config = dict(
    hidden_size=448,
    num_attention_heads=7,
    head_dim=64,
    hidden_act='gelu',
    positions='rope',
    init_std_qkv=0.0211,
    init_std_up=0.0211,
    learning_rate=0.00149,
    decay_shape='pow',
    batch_tokens=65536,
)
Each number is 128 + 24 x the weight over its row's rms, rounded and kept within 0 to 255. Layers, rows and columns count from 0. Numbers have three digits each. The size before them is the row's rms in percent of the matrix's.

# down: layer 9 MLP down (transposed), 1792x448, rms 0.102, rows 353-452, columns 192-255
# up: layer 9 MLP up, 1792x448, rms 0.0653, rows 354-453, columns 192-255
down353 087:104112180143136087128113120113101123126137157096152182054136145137110121141096126074123160115108102095112101146119106101128110148109106145148133123148087137184125123118128135162097113086184149
up354 102:110159159088148171111146156145150172143139168141109134113155112142139110108129142136112150126098142048137106141111152109104135124135077131127118094137162107113163143150158130111105094097155184
down354 107:156140117096136140139085115112141141144173127098145118104117130143121166147128154114140153118151108141153172132165104156105154137092136121116131117114153099159136122089108076077105157103122102
up355 100:160123128105132081140142154120114108141119123149140105123098131094108123137121090151104161156117096151134117130105101143162137127164184118127136148167152146133135134138138128128148143126114106
down355 100:109099130101146154117125128159103118096153111118108163117112118122092110105125140132136188143095132105144131155112176101162175152087153124094134137103121144147105134128134113108107157144112120
up356 098:139193172148162133147135159119157154120119121110145132145107118099124116145139107091122126138075150149146125127128126161148114044117094118165110135142136127117109131118107124122159121119126123
down356 101:132111101116108138125145119096142154109124082148108105136109100129102129114121076164157121127119157169150172181118125178124113125146115100119111124125170218136180148125117132145101177141136141
up357 104:150118136120154144102125106142116167108106095118116105141109128101138129140180109110136113149116113131134072091118109158111162140172147148134165131126152083137147127112100105131115139180177133
down357 120:151133151146132136161110109097131111147134111162143091123122117100117113137138109147144113158114144187101108133104121122135143128088098126134117130140105140125137143097147171111133153155150114
up358 095:091145077096142136143129131148061164113115102140141138149119131132136138123174128131123122114179121099168112110145112113115105175126172139163112145095171114089156082100111097177142163157149172
down358 084:187125149135108162114142126109165086135127157150140106155158109148126139141114073145161142144113154148112119159106131134139143075138085155111155104165102122154127158131126145115132128098125141
up359 094:164149108127134113149139109188090091147126118161138127109148120116163134113106113136135134130132129118121143143119111144157124110134151095114145081145121152072098145101078095118135106110104096
down359 095:108085137100131158131155110155167118115111153090127118122139153144127145133131121136129116175116136126168098111127140154164131139104133134160127108151121129148150090132115133134154134139125132
up360 098:127139137115120130143098073141156159144155115182167130151144179142160119165144090062160152128137107150126125147151104116110173141154129146108131095139113109101139161112090157141150113116133131
down360 100:101176137107108159107154121131120141132143149164104086145110117157159108132133162170109088101140103101107100165104132134144156093115170133128136122099117113142112155166104128141141140139144121
up361 100:143125127118167116158172109089141145146137146115173148113121125117117130121134098116128148171127119159085096124134148124120135111080143081090103148137080146159167107116143125143099158152126160
down361 096:113142166133117110116095123148091112143084114156119128131190179117138118131147123158103145139134145073147139084116145106144133110165134130134124112131142110102119167119123158098178105107125072
up362 102:138140113112130152121124104108103107110107121142144121141081123097134095107134124127164120150146117158124085134127143162122143137109100113098126112146120167137159147127117107129107135132150140
down362 105:130120134147124126172105170148172134107138141132134160142180126131086121131151146109123151147121133117100113119132112131090138077130137153158137120152148088103114117129106125083140151129108168
up363 099:117100157117114134150124107133135119136135119132134158079180140080141147139181080115094124147129144148090169092129146105128145142110132143079142113143170117143102135174097061158175162111092155
down363 104:130137155145130117126132119107134138115123151099107099131127113126106124137124183130092107086144142142137123118106132134113157211155130174154118158117107128138135166135114146144148120144121088
up364 099:117137142142120148149117115171097166130119131124141128164133106151108116127140147091119131127142142129132133122120120098114141124141144166147175091139158133148121172114109164122074106088177144
down364 105:098135142144091151084123146137104153163165150076112105137122148115168121124132147116151070159139150167149125142164122110141146116086133104080115145111142125141146088142156171123137136133141124
up365 098:120129084114141139097134127137126116107203140088152130146137080171134072121125115115119134117119132102183123183119132105107167113142101104112143128145126155147138127145099130155138102136128154
down365 099:161101139104112134170120131146092132147080091150114116137147112126152138104136131121164164129118153141083098147139126119178130116118160104140141132153118133152142125102142111140127132108131098
up366 098:151142111134134138092142123140171099108122155177136129121121182068128136126153164136070144151137131124111156125129118096113130115103142136097141117166147149151143190145136144090096126121138111
down366 103:124168138133171108128124090116109154117168097087133085131179095130138122128117129145165101113123125129138082168138078193124129098121145102139116122109121105141132118119102112106135179101116140
up367 107:178092111130113118154156115119139137151207110108094114125108132113134116097148088106178131119111112170124131095117121142151157096190147127134124086121124167122132129115141140074152145150119087
down367 109:114111152153160134125128099082126166138133133146146114147122130105125132156091123135098136127155110127114108136148098121104112100108162146144129113114101118119095142132142129161083107079112171
up368 101:116095143113106104095102162121130148070164135145132118113153139114119115091119157135118145112120119116148115108100154115154144112144134163150166134108141107134133138112127176161114124116110113
down368 111:174100102156130153143138130112128094161133119115121102104117085079088115127105132133119107159180147162146118113104113143128137123128101122130096117166130133162137088159170135121111124147108120
up369 089:121096159143139162121179148130127109120117153135127129097107159129150125111192101110149101153127129137133126146111089159135128168106082124115111095124127142116137119132135107152168128119177097
down369 082:152143126095129131141129117129159152114161119095119175115135128134108171161089152126143122127144114125127064113169122109087108097144124113138097150136130112133128133115101130123130090118074157
up370 103:175112151139143141112117105147138107157141165124108106140098132127132106091161130125156180138100098163126078170113122157100107127151145163059146115125109154109153137131120135091107112138088176
down370 107:149140128097141118142132203115128131133114145108100149151136114109159154130109139146148092112161118125148143119102119108129106136135111166138139120159143112100063107134125168143117128088110127
up371 105:145091115108124115148150093092135142158158120103104120122147167054142119161126136118116143160088143128174123143126113115096144113113131088084159123115136209126114145117102122095095141156132151
down371 093:107145086135135160153157123166141100142117095163144109089141141146130131125112104110116103169116169103140149150132193104101151134125150157157139116127104144134151078133148137145120136071133119
up372 094:143134161111109130122118101126073143105138103164104120119209169097148121179141072113093141124075140110154126109166086138111170136141139159130142099151108141126146117100149123119127136131092093
down372 095:111177154131113138137141132116090136144141087088160103132142122105132101126114154090152134147102152125149144119106168118119122122107109106087130147151094135111136154094120145138140107106121138
up373 100:120076124126100126151097112121138163177172151111118137165166142105132130161146085100149119103114125116134115130157156110107152110152109112143123094138122094110142102112164152141107102146094096
down373 107:162120124147154094099129117093110122126159167117169122131143153131141116109116087127122106113138142128123135084073140131113137111175136136109114111156150161166128168095147138122133107144145051
up374 102:140127154116075121088107105127157145111121147152113095132157093085153127189138109157077111142133116105155118138124150145128115082103114108109144130111145151161109133124129119184152133114110120
down374 115:137130166137115160160186114088148127158139122131139101111142099152112115152149127133120113128112161190136130110148087115154112160080120156155125115123151070109146099176130117172118114096162097
up375 097:114118142130136103122103079103140136129126085128159104111160097110104135170156097138147119156141155144119123106138143158132115110107138118178126147110133158139124132101118110103145151149098118
down375 090:138147126143124156118130170147154108120173180138122138143110142133157128111111154114095137111127108120141130134104138112114147139144104151066131092125138104137137099166139126140079111095186156
up376 101:103113112099125131107135166099119132127125079157144143155100131122139127120112133122110136144119109076091138125128142122154119145109125137173214127127169151142127136139133153139144105133158099
down376 109:142112096144112117166141162140148143124149134145105130157150119108180112126146102111172084167148143139132131099136095126150169100156122112160068144139119139149145129166094138126096104123118144
up377 096:096085100112153162131149152149115159104156158114146118096143147125180127131120168090140133149110129104133127116183158089109127121148129122127123089109082156156129119102141076152097154125150177
down377 098:168090127127128144130147086103158120131163069137105175127107091111123131113139092131131103072154152185161141119089083153148140154141086076137160164121120156088130134156121097174108107164117095
up378 200:188102090150097156097139095136162147122183180168115134124130154122113130132099099146131160145073134105120109135119120159128148085174150158135199072142177125137097148136122132108123145122074108
down378 151:147113113135126135112161116150145127123135143138104121135128146129119124123073126129116138125120129118128130139126119137126146119160137154133146114135150132116133141128131148127137126128125094
up379 110:113072159131107127140120137112132169120138146132142102137159146122177123138136130141128106130112140135143127124143114138136143133150140129144134134125141105126137133078145121146150148160137119
down379 111:098134125124139142153137130119153117144142157112122126126109117090178111100070088137094143134132121161130118113149155135144140140083135130110133116142153111147130106155162114093153112097089095
up380 099:164142143147111148136135153130161116123162114140146138115112131142133107151137114132094152182123116118116140124133126131127096115128151143152109103134113104146196127167157081155147090095084160
down380 097:115133156107093119148119095170084137111105078132121146137147095095096111100155139124138154116168108126109135110151120152137151110137106104139109141132143141138112136097106135121083123150124060
up381 106:127124128139139149098127121113142076136109124120141121112164099180156132147103087142106139155113146153123140150141088162182111091141115151100087128123140123145107137137165127150122132147112148
down381 108:119137137126108129170127119140088147094159129149150104097120160106128144143121150103127127135146094112147088106123142120102125158132122135130116111141139110121134139123109132078123125157128082
up382 097:101115104129166127156125148135099121132165125116131099124090131138143124109126108092072157141135159117123116177144080158104106132142128154133130102114113083200182147108071089127176147109102143
down382 088:133123164135111118119091122133160126154118131133105132155143115126112087122164114121134113200160132121112148090103102089186134096126121155127106130128139173128125122165132154104136138076131127
up383 092:150123124119144135115136137149087154153084114109145149130157122163138113141133119119095161123120144123137121143077131136130111149135113156158109086110152099111127177145121140144116163104162117
down383 089:099145093159119168161178101161147098133144090117131124149092123103096094124102114120143113148145107137135175114143176126097117099107119113139118134150108128164163126163120100139120129107108164
up384 101:150112133157120135080124121111107147110166139195146126174119151102136125101189138108137118147128135113128128077156137140156099126143119098129094107128100139121122124060130126130118170174139123
down384 107:115138126121140135146138103121179105123133092120113146141111168163149104140141131122135118118103121127162161139115200114143107143115153098141151127149117158141120140143136141081149105140130110
up385 097:079126118104126126131127105138147149126136155122142112138143147112140136143180092127082129165130137091167074110152134187138138130128129122147100125101138155143120128144133156124136142125094130
down385 096:215103121156126109133120143072113125131143131157131131146122131175117088083099170126155157101079128149110131124084173102108114115146142154138160143111133138108144162114154136172184161158138100
up386 099:148117169141071130125143106106114127104129097134111118127113132103114110145166078098129166142092125144133152104110138112111149097122164142112130126133107130128129129112132114086122103119103125
down386 107:150171198121105106162095125153131119142113104127089142123137152104158145098132129145103159165126154136098111085125124129141131107181125118147116160124130152138111123112138165155176160152135130
up387 102:200130140151137148088123129154133115096141138083142116100144188126162112098099105170078130162128131141107143133102134155144105073099170123165136117113143130077140157109157121105125096131080101
down387 108:083139145142126159117146109116095122156125159109112163153119092165127096162123112121151176113127126121118148124176094092109157147137145126127164125147131144135129166138106126140123134147159121
up388 089:107121141125144124135144167144123098126127152112122165099094167118119117128123119154107155157124072122137102183154129154113098112108111122065135115155114151095117154112092068131147119115116133
down388 081:129092144141116112111107104084129138113099153177107110127146162135105146145101151112118102122148211128128126157075121116128144142144090150122094095140124101141149108151131132146104143166143103
up389 099:128124110149141142114095155166134124076131139161130121118109126086143121129161132172088133130135107147114146108156164157139126140137140160138154143111123155137176105128105135145111082134125180
down389 100:126163190111149138134127090139141157128119146111125117169153118096114120133119093136148073128150161162079095152077113102145100109121094120126093080164102098142092112146146159097106152106187097
up390 109:136121140134144119131123125151108114140109121123111123142145129106133107100179116118127117132112129141171133085139158120109163111130164131127143161111133134147126136119132141092099131141070138
down390 116:067113120094126149081099160140136147096129156093159130103086117078122115097108154113114138138123112134131147152158136132105107097126114146137155082098128143132138113138093145128136135097108137
up391 094:108116125168139127097105101113134098128167161111130140146114123143184112172129127156119125131147143079120110162141109140085132144106084122117124129154128133081152106124136092157122124144133150
down391 091:148135120093141117150123121167104151179117103148116139114141149186097130122162092121109136113095137124133137115117163093134150129121149136128158132119123127141116190121134131143142099116158181
up392 095:153138147120179167152136128104168103139107135132111135117112172137121114113103077115119147129123176159127127099130125191120159144119093128112080154105129170120109137136150126178121135153133166
down392 099:162125141153064123083177116157156116104114145128164113124094118107131152153159148118137128107158120088172139156142160093132110122151104122091169086114151123138154113152065125078122138114105100
up393 099:101120138154152121135107134136112123130151126145136135143126110095128113118124152119143113119125176112091134136153095138144161093149094166135139103126141166143108127155112120133102138153124158
down393 108:096093087155105065097124114146139140138114138150133089149133102105117147107108092151122141139128141166175099125093134119100133127168132131164118098127082093122162116110143137113148131145117137
up394 093:133115160144101114145116121123140173129201207149135140144112112135123081121146121078158097137061087133128146093152134110151100126151112100134148090116106146135148142105112107121118083084090127
down394 097:107114129141134097116134167101119105105109086104122134127099136127129160121129149166113174149158112085120126109102120157091134150159134169111136152151129121089091110134140156163122112121126153
up395 096:134108140115094131134135136143147157108135134124101129132160130161143138145191119127076127150143126123126142157124152111091128152134136126147171138153113142156135152167170127098129145087119125
down395 087:162087129141176119087123090122101137143095095131147148130089117145096105098111105134121136105132135095127100124128132108138122148139141148119155130105120125100156102110082141156163158143067085
up396 094:118136094102119118164117129115117135136110141123123143102121141143127130114155056108062121157110088079169134134118116129097118149127124124136125135128152108132151130118150151151157156141156099
down396 085:107145125162123123130099116080109130111116104147106094116170107102114127139134151114145161141081137137128114129147143109150152100113132138140173131115104079143150123107097141087162148153129095
up397 091:124098152141097107144127107159151111143140122133120128149147140090121118128177112130111091128089121109129151108167121146087131118134114140136123140095153161118132109108115108135131154149152160
down397 094:133120125119115152126127180152133120177094137116131110124098127109139107133093141149138158123172128104091141102094122120142104118143101108156124146112099078099111145139104147146129099143119118
up398 086:089135134118115171095089134112130143113172150099160178161159126137112105155132116158097133125129122149135108185110128164096107123151119168158112116106104117131143149170115085137124154119129134
down398 079:213116142106119074151115114171113130173108122151117114135091125126152143144132148097132114148119136108124132110142117113145129141102163097136177141112146163126105118128132144129122103130105154
up399 094:157090084130127143171106140126141131115193127165132101163088140123148090126183117118164095165130151153083153119114130102151107081146137061109128123120137142132119152123091137128115138121151196
down399 102:142144154139142108131139121104087094090146073157146107157155083163142105124104141125131126103070120096134104163139087127138129140137127121128117130142127146096146185111195136131135166142131127
up400 091:163154182106128133121113124116149135137113104104123124114160131112155146099115097135146121136101113147111124114107132160106134129140091160121112100152148132117128122099124148114075094113107166
down400 091:132102148111137108153159134161137148146118147170105110145109104130091105128131143073105128098121102129137117136112146117117162111121119114114147135102152133112124183103108126126140125110152103
up401 103:148145109103154164111120099127127135135126159146118159107123175125114119085107170133157143130118133113116126136106156152129155141123111123125185122092156155138119147143141156144114101192114181
down401 103:118128150140111108113099091137100121109151144089159128196136107115065064139133135155143135110117054113136166139144134141156112128154127130121092141131102071129065165141136112143168124146132103
up402 098:179147148110083154130168116156131115098134115153126122135130129125126119154153094139179137147117105079148127150124126120139114101153158137134125104136091156114141138129151115135153130125104167
down402 100:117116164109154115128128107149113145094108143126104115123139146122111137155048121118178135096097094167126094145119133147156093132135145126121114117156131100148088094122128145178118157135097111
up403 093:152134126129127119150124125103088152085146118136089089184125099149125130145110101128178131131107118159100117140104095120112183139163130142159147150160116137140163072137160138132132138154123143
down403 083:099128092136137134144139146143148108177127140108146150119140107113140104153149159139097137110148135096168114111155160124158092106129095130109108082157153132141083186119066137138114124101131133
up404 098:159155131120153110152110124122137129128118138123139135137169151174154118115136140112082134113076112102163125144136127141176163108149125115136112111140166104133107124135128128110114145085052111
down404 098:131110103156081131114144124108124126095156159155156156111083109085131121148123140124142109132164131176111122114070147137119111126171157133111124133117101146132151113082090125130067115159126165
up405 096:130070163115132110185113142084044106151160121135163093120139134093120114146160110099116134081151121126104135118110124131156097126133126118094124110137111116139126190146160148143107124162182101
down405 103:105137120148186135165137161148140103162123101127129119091151143168145133149107137123145127106109102172135081136109114115132116119138158174139135136119109124114098115132125117161154132089128106
up406 102:144111068108131123097136161119116128054159164148135122133128167129161123117102141093108158114116121126128097149109108110108125108138157124110119140153098180105137121115115157139130122121098129
down406 101:136160137161121127119126133068152120145114074106157145125169149101102136143143121085112135111135126139093136160126136120124147136135124119142137109147147110111084108152116125135129132180093113
up407 100:175171127130128118160105142136114127108134110147142114158101122119150105137111100140095148115131109112149174097172101132145164082124096149136155132170118133123144145096150091116139119108111140
down407 101:116136148139141121118136134112158118108150117110118135186153147118109145150133091133091177113103179118102110163103148091120107146120106132131149135121133058145084155133146162118142143109094158
up408 102:120123125077143147137142116150131112122184126130087146106108141110167105122146151110126160151140128088165139136136158136166108151141105129068131110144133113161134155060109119140108107110170082
down408 103:159109145157143129169079169104127117133107122110182104108119167127129113113131140170088125161105136115116108069136063131140128165142093148098130143140185114135101120160119137089110125112145149
up409 102:149152114135120109139141122130132125128161094147105133145122137134101101142120128120175129072101153107115116141108141126115178129119115124133154136161126164140088201122159129120134112112116103
down409 092:100120140156132141125096096093142113118150153126137100144142172120153121114159122121090112157144110137158160127159079153083120112168119139123134084117153137103121104144101080105124148101109130
up410 098:132148154166101156122136105120149123120125158058149145173140109134139118125128113105160134137119125128127093155112120104112128069120161163160147109144120116160122173153122131145097127111113188
down410 097:098142160123148103154107106119111131115104136150104121108140131127131158116092131144116080127162140133153137105151132122166110130145115123134142112129138105092116132109173110114120181131148108
up411 100:168115116105173139079102087101135102099103108141108093144131181093139099135126132108155092167149136120111127128129115172098139088139115102114149143151128212130148138118135077180146110118115138
down411 102:103123135115116149151129116119109137135149135144146111105162139122115137144093163139148117110102147125164133114097126120120131145113115144129124072120172139113121090131104099091100152134118110
up412 096:119112098110119148139136133188149114131134125129094174137160133080086094097140127162110132161103132123118116121135181083114170136152153067023153140122119159130122117148125169127098131110133146
down412 088:141142113114111102145119114078126102100154092104130105131106119115161157151132130095164091075145191157156127150132139139165094142122136145183087107153141124084116141097096099157154124134125132
up413 097:149130105166079129092131117138123139130127102123132124146147096138108114143114143132155206117111155115084102171166107107155125082132157167135161129154135149205135130158145122127101154142148124
down413 091:136176098135152113136112114107152146142118188145133129121122136134109149166150099102104146130108093144178123094136177159122159133119096117107121122121083078080128130137134135105126115151108127
up414 096:162109061100142139138174110138113097128128135098108109164155108122144112124133110131135133160100157133088091130118094145112138087115179137137150120158204136143122176151097139105140102123100128
down414 091:135144124123127109117142114105143123132134122125092105133140156110075141140153173116152148111134160132126173105136130140129098178118093108149129142143092110111132100129171143129202143096096126
up415 095:115122110097113086131111131149108136067156119123156143104098152137109126117153130130143143146126095099137128157125108139130115131102130143144154134134147123149153143142122132102168103144159137
down415 095:115176134121133136145166146090137141160099126127135121189179123113120075134146108131138114167117140143155161136153140084122120089105159106180139168107146092108113110151165156181135129162123091
up416 093:149133121123162159111091112127125161174134126087142104119133116138125126154156105120126102152116150123088070110098129151166148132132120142147112121099117105087214124128134131153120139143144140
down416 093:071096139154138106150161111160130108119083169130149156132099155125128127085137182099107134137079136132119163103165099136105164164103094160135145145129128096137100132107095126150127068118118108
up417 097:128146140143109167133129121142144109146148148139146127159143107118135102119131096139148117108093128141140136092169166100119137110157102104122146121159113126118123123158110110137091146111146129
down417 100:120102136152140100116106141147142122133157100120135156095112164144129127130114112149127127139075156133121077131139125124183117143100152157095143113147143137127161106121119159119126147135130165
up418 106:112160113078094122129151134119124093122123149144132105143120137127073130086119131159158159140155137155151146122111130103147131137135135083121130122145141103107130118140162133143163135136144118
down418 131:104134143107114090160124151154108145158144123119155146118117117110129132127108089120113114114157127132135084107145168132118113146163110144124127107087114081138125110123107136154112150126130126
up419 109:153178055164114177122142088169108143145112110097135137147108161102104101059116150122171129113153094117103127086114114132113090110172099147143135088109161130128122157155115104124126170082092109
down419 113:137092139149131131063151118142162129117155111108134166142124081145131115104102095120172125079125138123172140126127132140114087163127146134145104142173111105133141110157095151135155126126133156
up420 100:129112159112100148128162122116140138110143158104171164128075107137148112100144092120148167167146098133105128138071098115090155104106140117115151139140148126142145133155125114114112142103153145
down420 109:139118124104125105130123114179154116083123054139125137103132144151135082166126122115180113136150124130156148145147135134141131121094179141138123140106169098090140159109123141139105102095094140
up421 096:164145101115115129145176120166160170153160133128104144101155125095159116146128136159149131098090142109114130127135137131128113106105139124085166121144124102126123188123131148107121137090093177
down421 091:105112126128163110162170089115104128136132120090116144088149121109114095107151155126132091166109162149155135074127167142189164121119130122085147131113106148157158110117114113126099138142153067
up422 106:118119102125081145167148157146099139135139155131105101087106142102121121069169043143154140113098142117127112202122186180137124143114170083110138131107143116131134150143129132140112171130107157
down422 103:116170087146098096171197153095106112137149104108151082118120127125124137118154128067112141110136127133128146132134149099126148151139112120111127154114104145115181106136116117123090111146168116
up423 096:184174139105156130125121120130117144135154124145130178112117126121160116154128087139126114159107137118147087099137135154148145130121183151097100121150132148120113141110147125145128101135107132
down423 092:066084129156119119115131115124133141134107148087149102137121138116158145053128180149113087128146125134144144157118154123133101122111109113144127143126153139156150147112091113135120151135096136
up424 102:152095138150162142118147142132119145131118134118117125142130146135077139136132090117143127160113170159106095145165096120093103115098151125126117148117151117143136138123124139118088142143133151
down424 101:105148148123082099117103126142099141154117152114153168122132117118153164144106112142086142132140137141143127126098136120105127151149121150122136103152128120114150114132140097117110141136157090
up425 098:105178091167117130121100116111150126096134157132166116186142182133166113136124119110104137133157106129122110166160120149147135142178113126135152125169141118139111164109102143074104161125105145
down425 093:150147114115140109113133086145184104106133155144123157099125114152145136177137092112112093171138097103127140116129155121112125136119122119168148108138117139113087128112161105182138111136102147
up426 099:154088083126127094109147107138120119122166107106145090148091161134111095132130152151152145081099087129136137134104133128107115124142123137094146108169144137116147169115134160153118116145125122
down426 107:121130114128115152117143095157170154113117139175126184145129162123149104125119129121117082088080111114162122104101123149125099089108095135100091135122134133114109112153129101125149145157112143
up427 094:118115128140112136156145175129164165171119113133141127157111096083142139158140153134184144156133159146136112117145118127124135123126133125134148122126079117158138122139155118123101134098120170
down427 098:133134123136116108134142108111122087116107188157091129151108195139125079159111127140136124098093108155128122120083114147115141113107120112138143112141161144111108124098118129070170122132171099
up428 104:178107083102129120115152140125107126117139117094124100155159127163146102153145125080114108116132098096150111087104151108106155137125145122162150149145125137135143128128155141115114132124085148
down428 100:121143123101095120136144122090122121167121093124154125153108111125143113106152165134118150173115131153154084113154110121118093126147164131152142142140127084147125103122123136141181142097101150
up429 091:159145157145121089147110158140071152109134106111141079149128080098174132101119108155198151159115129131101135122099132154085142082137113145122139104130154111116092137152149148136132124127129176
down429 079:101127098116110164142161134119178089091170114145104138126101175127070119158116139093075122115142119122149153129159120115153160167113128129121161137139110154137126144081083089099123165152154109
up430 097:141108113099110112080127137177128079139097123149104093154168135104159073106115109098124159118110124090111106165163111148091125112115107150158116137150110150092161138110145111120142163134135142
down430 097:123133151154119128122127163076162141124143125107120098157152121086122150130090076147167118159206125145107124114105171122103146132112099125128124096122167106085149115182126113102120171179159153
up431 095:154137132102109136152090132102114197138170130162094141149101097126120108124151148146138124111114147118090126130131094116146139138140097136140137152120166138072144156093084132122155157168095131
down431 108:121146149148119126130124119178113126116164137087162117124165146116126144152126153151095205104134126139126138099099127180085178144131137113125115108133134146135150106122123120154125170113102169
up432 105:151100143162148159095098097131129120144098090119127151122141120089134094120131091108162137164104109139100076151131119158111140133145106128132129115134155166126142150107124145169144131164173191
down432 114:157138139127098123106129128167117145183095104144156139085130117143149122135151100147133151101137117107149133152141107096123131113149127133103115092162108129130115172146102155144126137133151130
up433 096:121129108118110141116137177152139139117125146116124160123132177133109121069099143100096162139140120088171109087155141133145153123141152139089175108141141133133108128102078121151129130109138106
down433 089:140163158111106157121107126116125167150139125115157135133120080073134155095108074143158096133111104172123095109093083125089166120130100131146099158122115076146143105155150132123153121077132161
up434 094:124122105127106094150101141122119153145128110143117132128174122114169124124132165125154159137110131140125133136155162126124134104135158110108172147117170129143092127132095121089127116120124167
down434 088:119129147107146133147172161165163106115124181124131151145148157118091116103106063109105090116180123128142106139114130142151119119073112138131125125134127144126091114112172131127161103144123111
up435 106:102081092116112116103149105155154138084120134113122145121161118090102125115140141089112126170112131094142133081132188126100127121148143125106145125121156106139110114105122115074120152130135133
down435 112:129132127113145172122132062172136149129119111184139142150122139101146113153125125128098159137088139129133157148132161141190132157061146153154136121128148139156133099130158120148195109165113142
up436 100:130122137118130187186083175160144141129077159150129152099131120070171145105162122119131151169131111116129117117091133154123112098145118113125102079140143102128150124119095108120117114100118140
down436 101:148140146129109152105113117101129116078160122115129149131131143125140120123154141127070096124130149142093143151088162101114144178106109109140107138117106129125163101088118123125109177132149166
up437 096:137080149120095153125152116145128120156125096166097117083160123044095058123146153086148115108075158133174146157132133133137089113061106096150172134167104136149147123143093122169120120132146130
down437 096:153093123116164151134130116141121135137140112128100146099101108167106119137108067103133144147116125113140090110122186127099133131145142112117119158126124139131124143110159134137125106173138135
up438 108:127135133116095103161177118152150134110153130135155149137125121089149114102136147127137101128123100078168126099093164141120147134154123140101126099106183153120121125139131156140151141119128113
down438 117:159125142152111119128096156128095123126111150118142172113124111116105151106133125135146131095171103151116113136142116127158160139125115140141117120118142154113088113120174146152086114147125161
up439 101:126173094116150095132103099137097126108095149150146109164132148106178124089146076103111134127120130129129131096143109151137127147159104134115153130138126167152129131120139134106123159110102141
down439 104:148125151161136150116136134144138104147113165143165151147125122143114106096163107107069118173140086090134143119080137169097131080147102100069136106131101154098133149142155135140126155086132156
up440 108:181121098145113114134107114127101120093124128133121058117132105115111100111153144137138157129131110097148152175137138141139121134112124118126202119160119166173153133111079121080090114117104164
down440 106:154142159150135127126099152118167131142152166114154142133153125111163121114143156125126144154092104168136114133151146174070108061104129148091151118150157114101144159128168129115143112151132137
up441 112:175136097127163145083163085162163129120138169142141106146126147104128140112096091162135112154129142103120112157120126177156128092190106159131172080123199144137130113106132136096108166092091105
down441 108:118111122132131145121160116160143112132117132137136133131114121119136191110088103133125147153130121099136130135118115143126140116163100144131125093144121131092107106135139130117130129119136119
up442 096:127120125135141106135100135133100113137173157189157115145098127133091124133142086151135151157140098144108113108110153165102171119136121154136143136113145134138120140097108111120139161084150135
down442 095:141133150150135131103123116123098119148135120125091097084158117134129177155156158145152142102091117118116120144111129141138117158166129145149074126124086076137165122098176125131116109143107121
up443 100:121142136119137120111063160091114167133142130171132112134133138122142113145140128106122117135109128147093080142125195111121112138146151126157146172157130138146121117102116138084145134111123086
down443 107:155114091127146147130161103136126126101183155144117136115128147105121158110127145116128121104145114166161105159134142138151157099113070114153115135126137109146113134101165137126125115125119152
up444 098:116131085147097156135136086159075116143119178143148141118160133136142094126151138136096111126105132099167121134136089131095176139151140137108121134143130125129135135174116121161144172152146108
down444 097:170144136157150125151150132092168198127180088112145101127135132126143136137145127121146165120126076160136122084103129110125125099148124121147122113130123086145092116134166138110115075092136162
up445 096:131127131137171168110160132142132184123169126112094135114128167137128122140126149068097156127075118054163075130083155114124083143119158108117114138100174185118117160130154099180090118088144156
down445 096:141139171146112149148156105134091119148103161164125103106134101149113117125139098135167133153156133138150130111169143126119154148157118103125137131127092111143077119126121122158089121135056178
up446 093:147124105153085095128098106180066149134139128128107131149146107115088133081175093138111141114096193159132105095125140120154166122123110099107177116086146124139117110143123119089112091126148143
down446 095:155123114128150114116113123109142167098105114150098105145135119128116126145126128104139093162126107135122143134152161135134167156146122075182113129086114139110123137112109135167156135185106117
up447 099:143154152074115133153154114129155214116165128129148136146131151126168091127157149157108155128120090140130098091119139150114157134078129143104126144133118130129112149122113094130117140096121138
down447 104:143118074139082144134157144136129112125119101138115113080109153133096140100111130147160147134162066180115140158117132127097138150149145149124160141121094082130149099155140124147096099154120105
up448 095:118089089147077121126131130146126141131159117188091116092162124136096127130160080109106139123145122133150113165135087091116116164126155108144147103142126149156139091088111104131129150135119160
down448 090:179139144116122114143125102108131141092152139129184126156088158129144142120097132111120143147130105145098119125092140137137129092152124121136124118144122141109131175157124150113115125114133113
up449 096:155094121115117117076135103156121089145136138154102100138099133130124101141154094125135127134139131114119120160090123161138131110119099089157129133130135175090128131093131107142144122160162144
down449 091:137143137124118110121072153126127134128094137151143104138184141151118127088102149108142132125121101132118142096118123140142095129152167132094150151128119111114110147136130136082126129166137132
up450 093:167141121140107140135113125141119166112169094079151102139142069113155091154142133148130157139106121101082134139136104096077133045133147122134119094159161157143124160103116146128095145108091215
down450 086:094139116135182124124162153142133109130126136169133145111150154111120138117107086104109098139135157136126126138123124145152108177143139077124109131132088118159165119149133104130156144135137072
up451 112:158177121097100145081127097163129117151099111181137108121160109106140131164134126137145130125119198136123129148127139105075199085138181105137155121164161164128161118174136151131143138099176113
down451 120:146129121127071128140170092120143113091178158140103132105120104145158126125132124127139176105135125123170099117116124106164073120154131141109141136136122126113144046161124137129143142147096091
up452 098:119117115126144090094076138115122144108159105142125110113196125090132135114180116172113125133097136088135127129116149122154137114119107124116142131150117166129149111143152135101116101105133076
down452 103:098098126151146137154150118117068134141125179089105148136086136116142125109096115130118131119135159172150154132176095136109166137097102118151132099094140138120132140103118101178134118112121179
up453 100:162089136153131117112132102134124146097172165180152163126101110107144109105117115120129104111150155096144126101094114169119124117111130172117115091115121158128099165165146119169112154137113142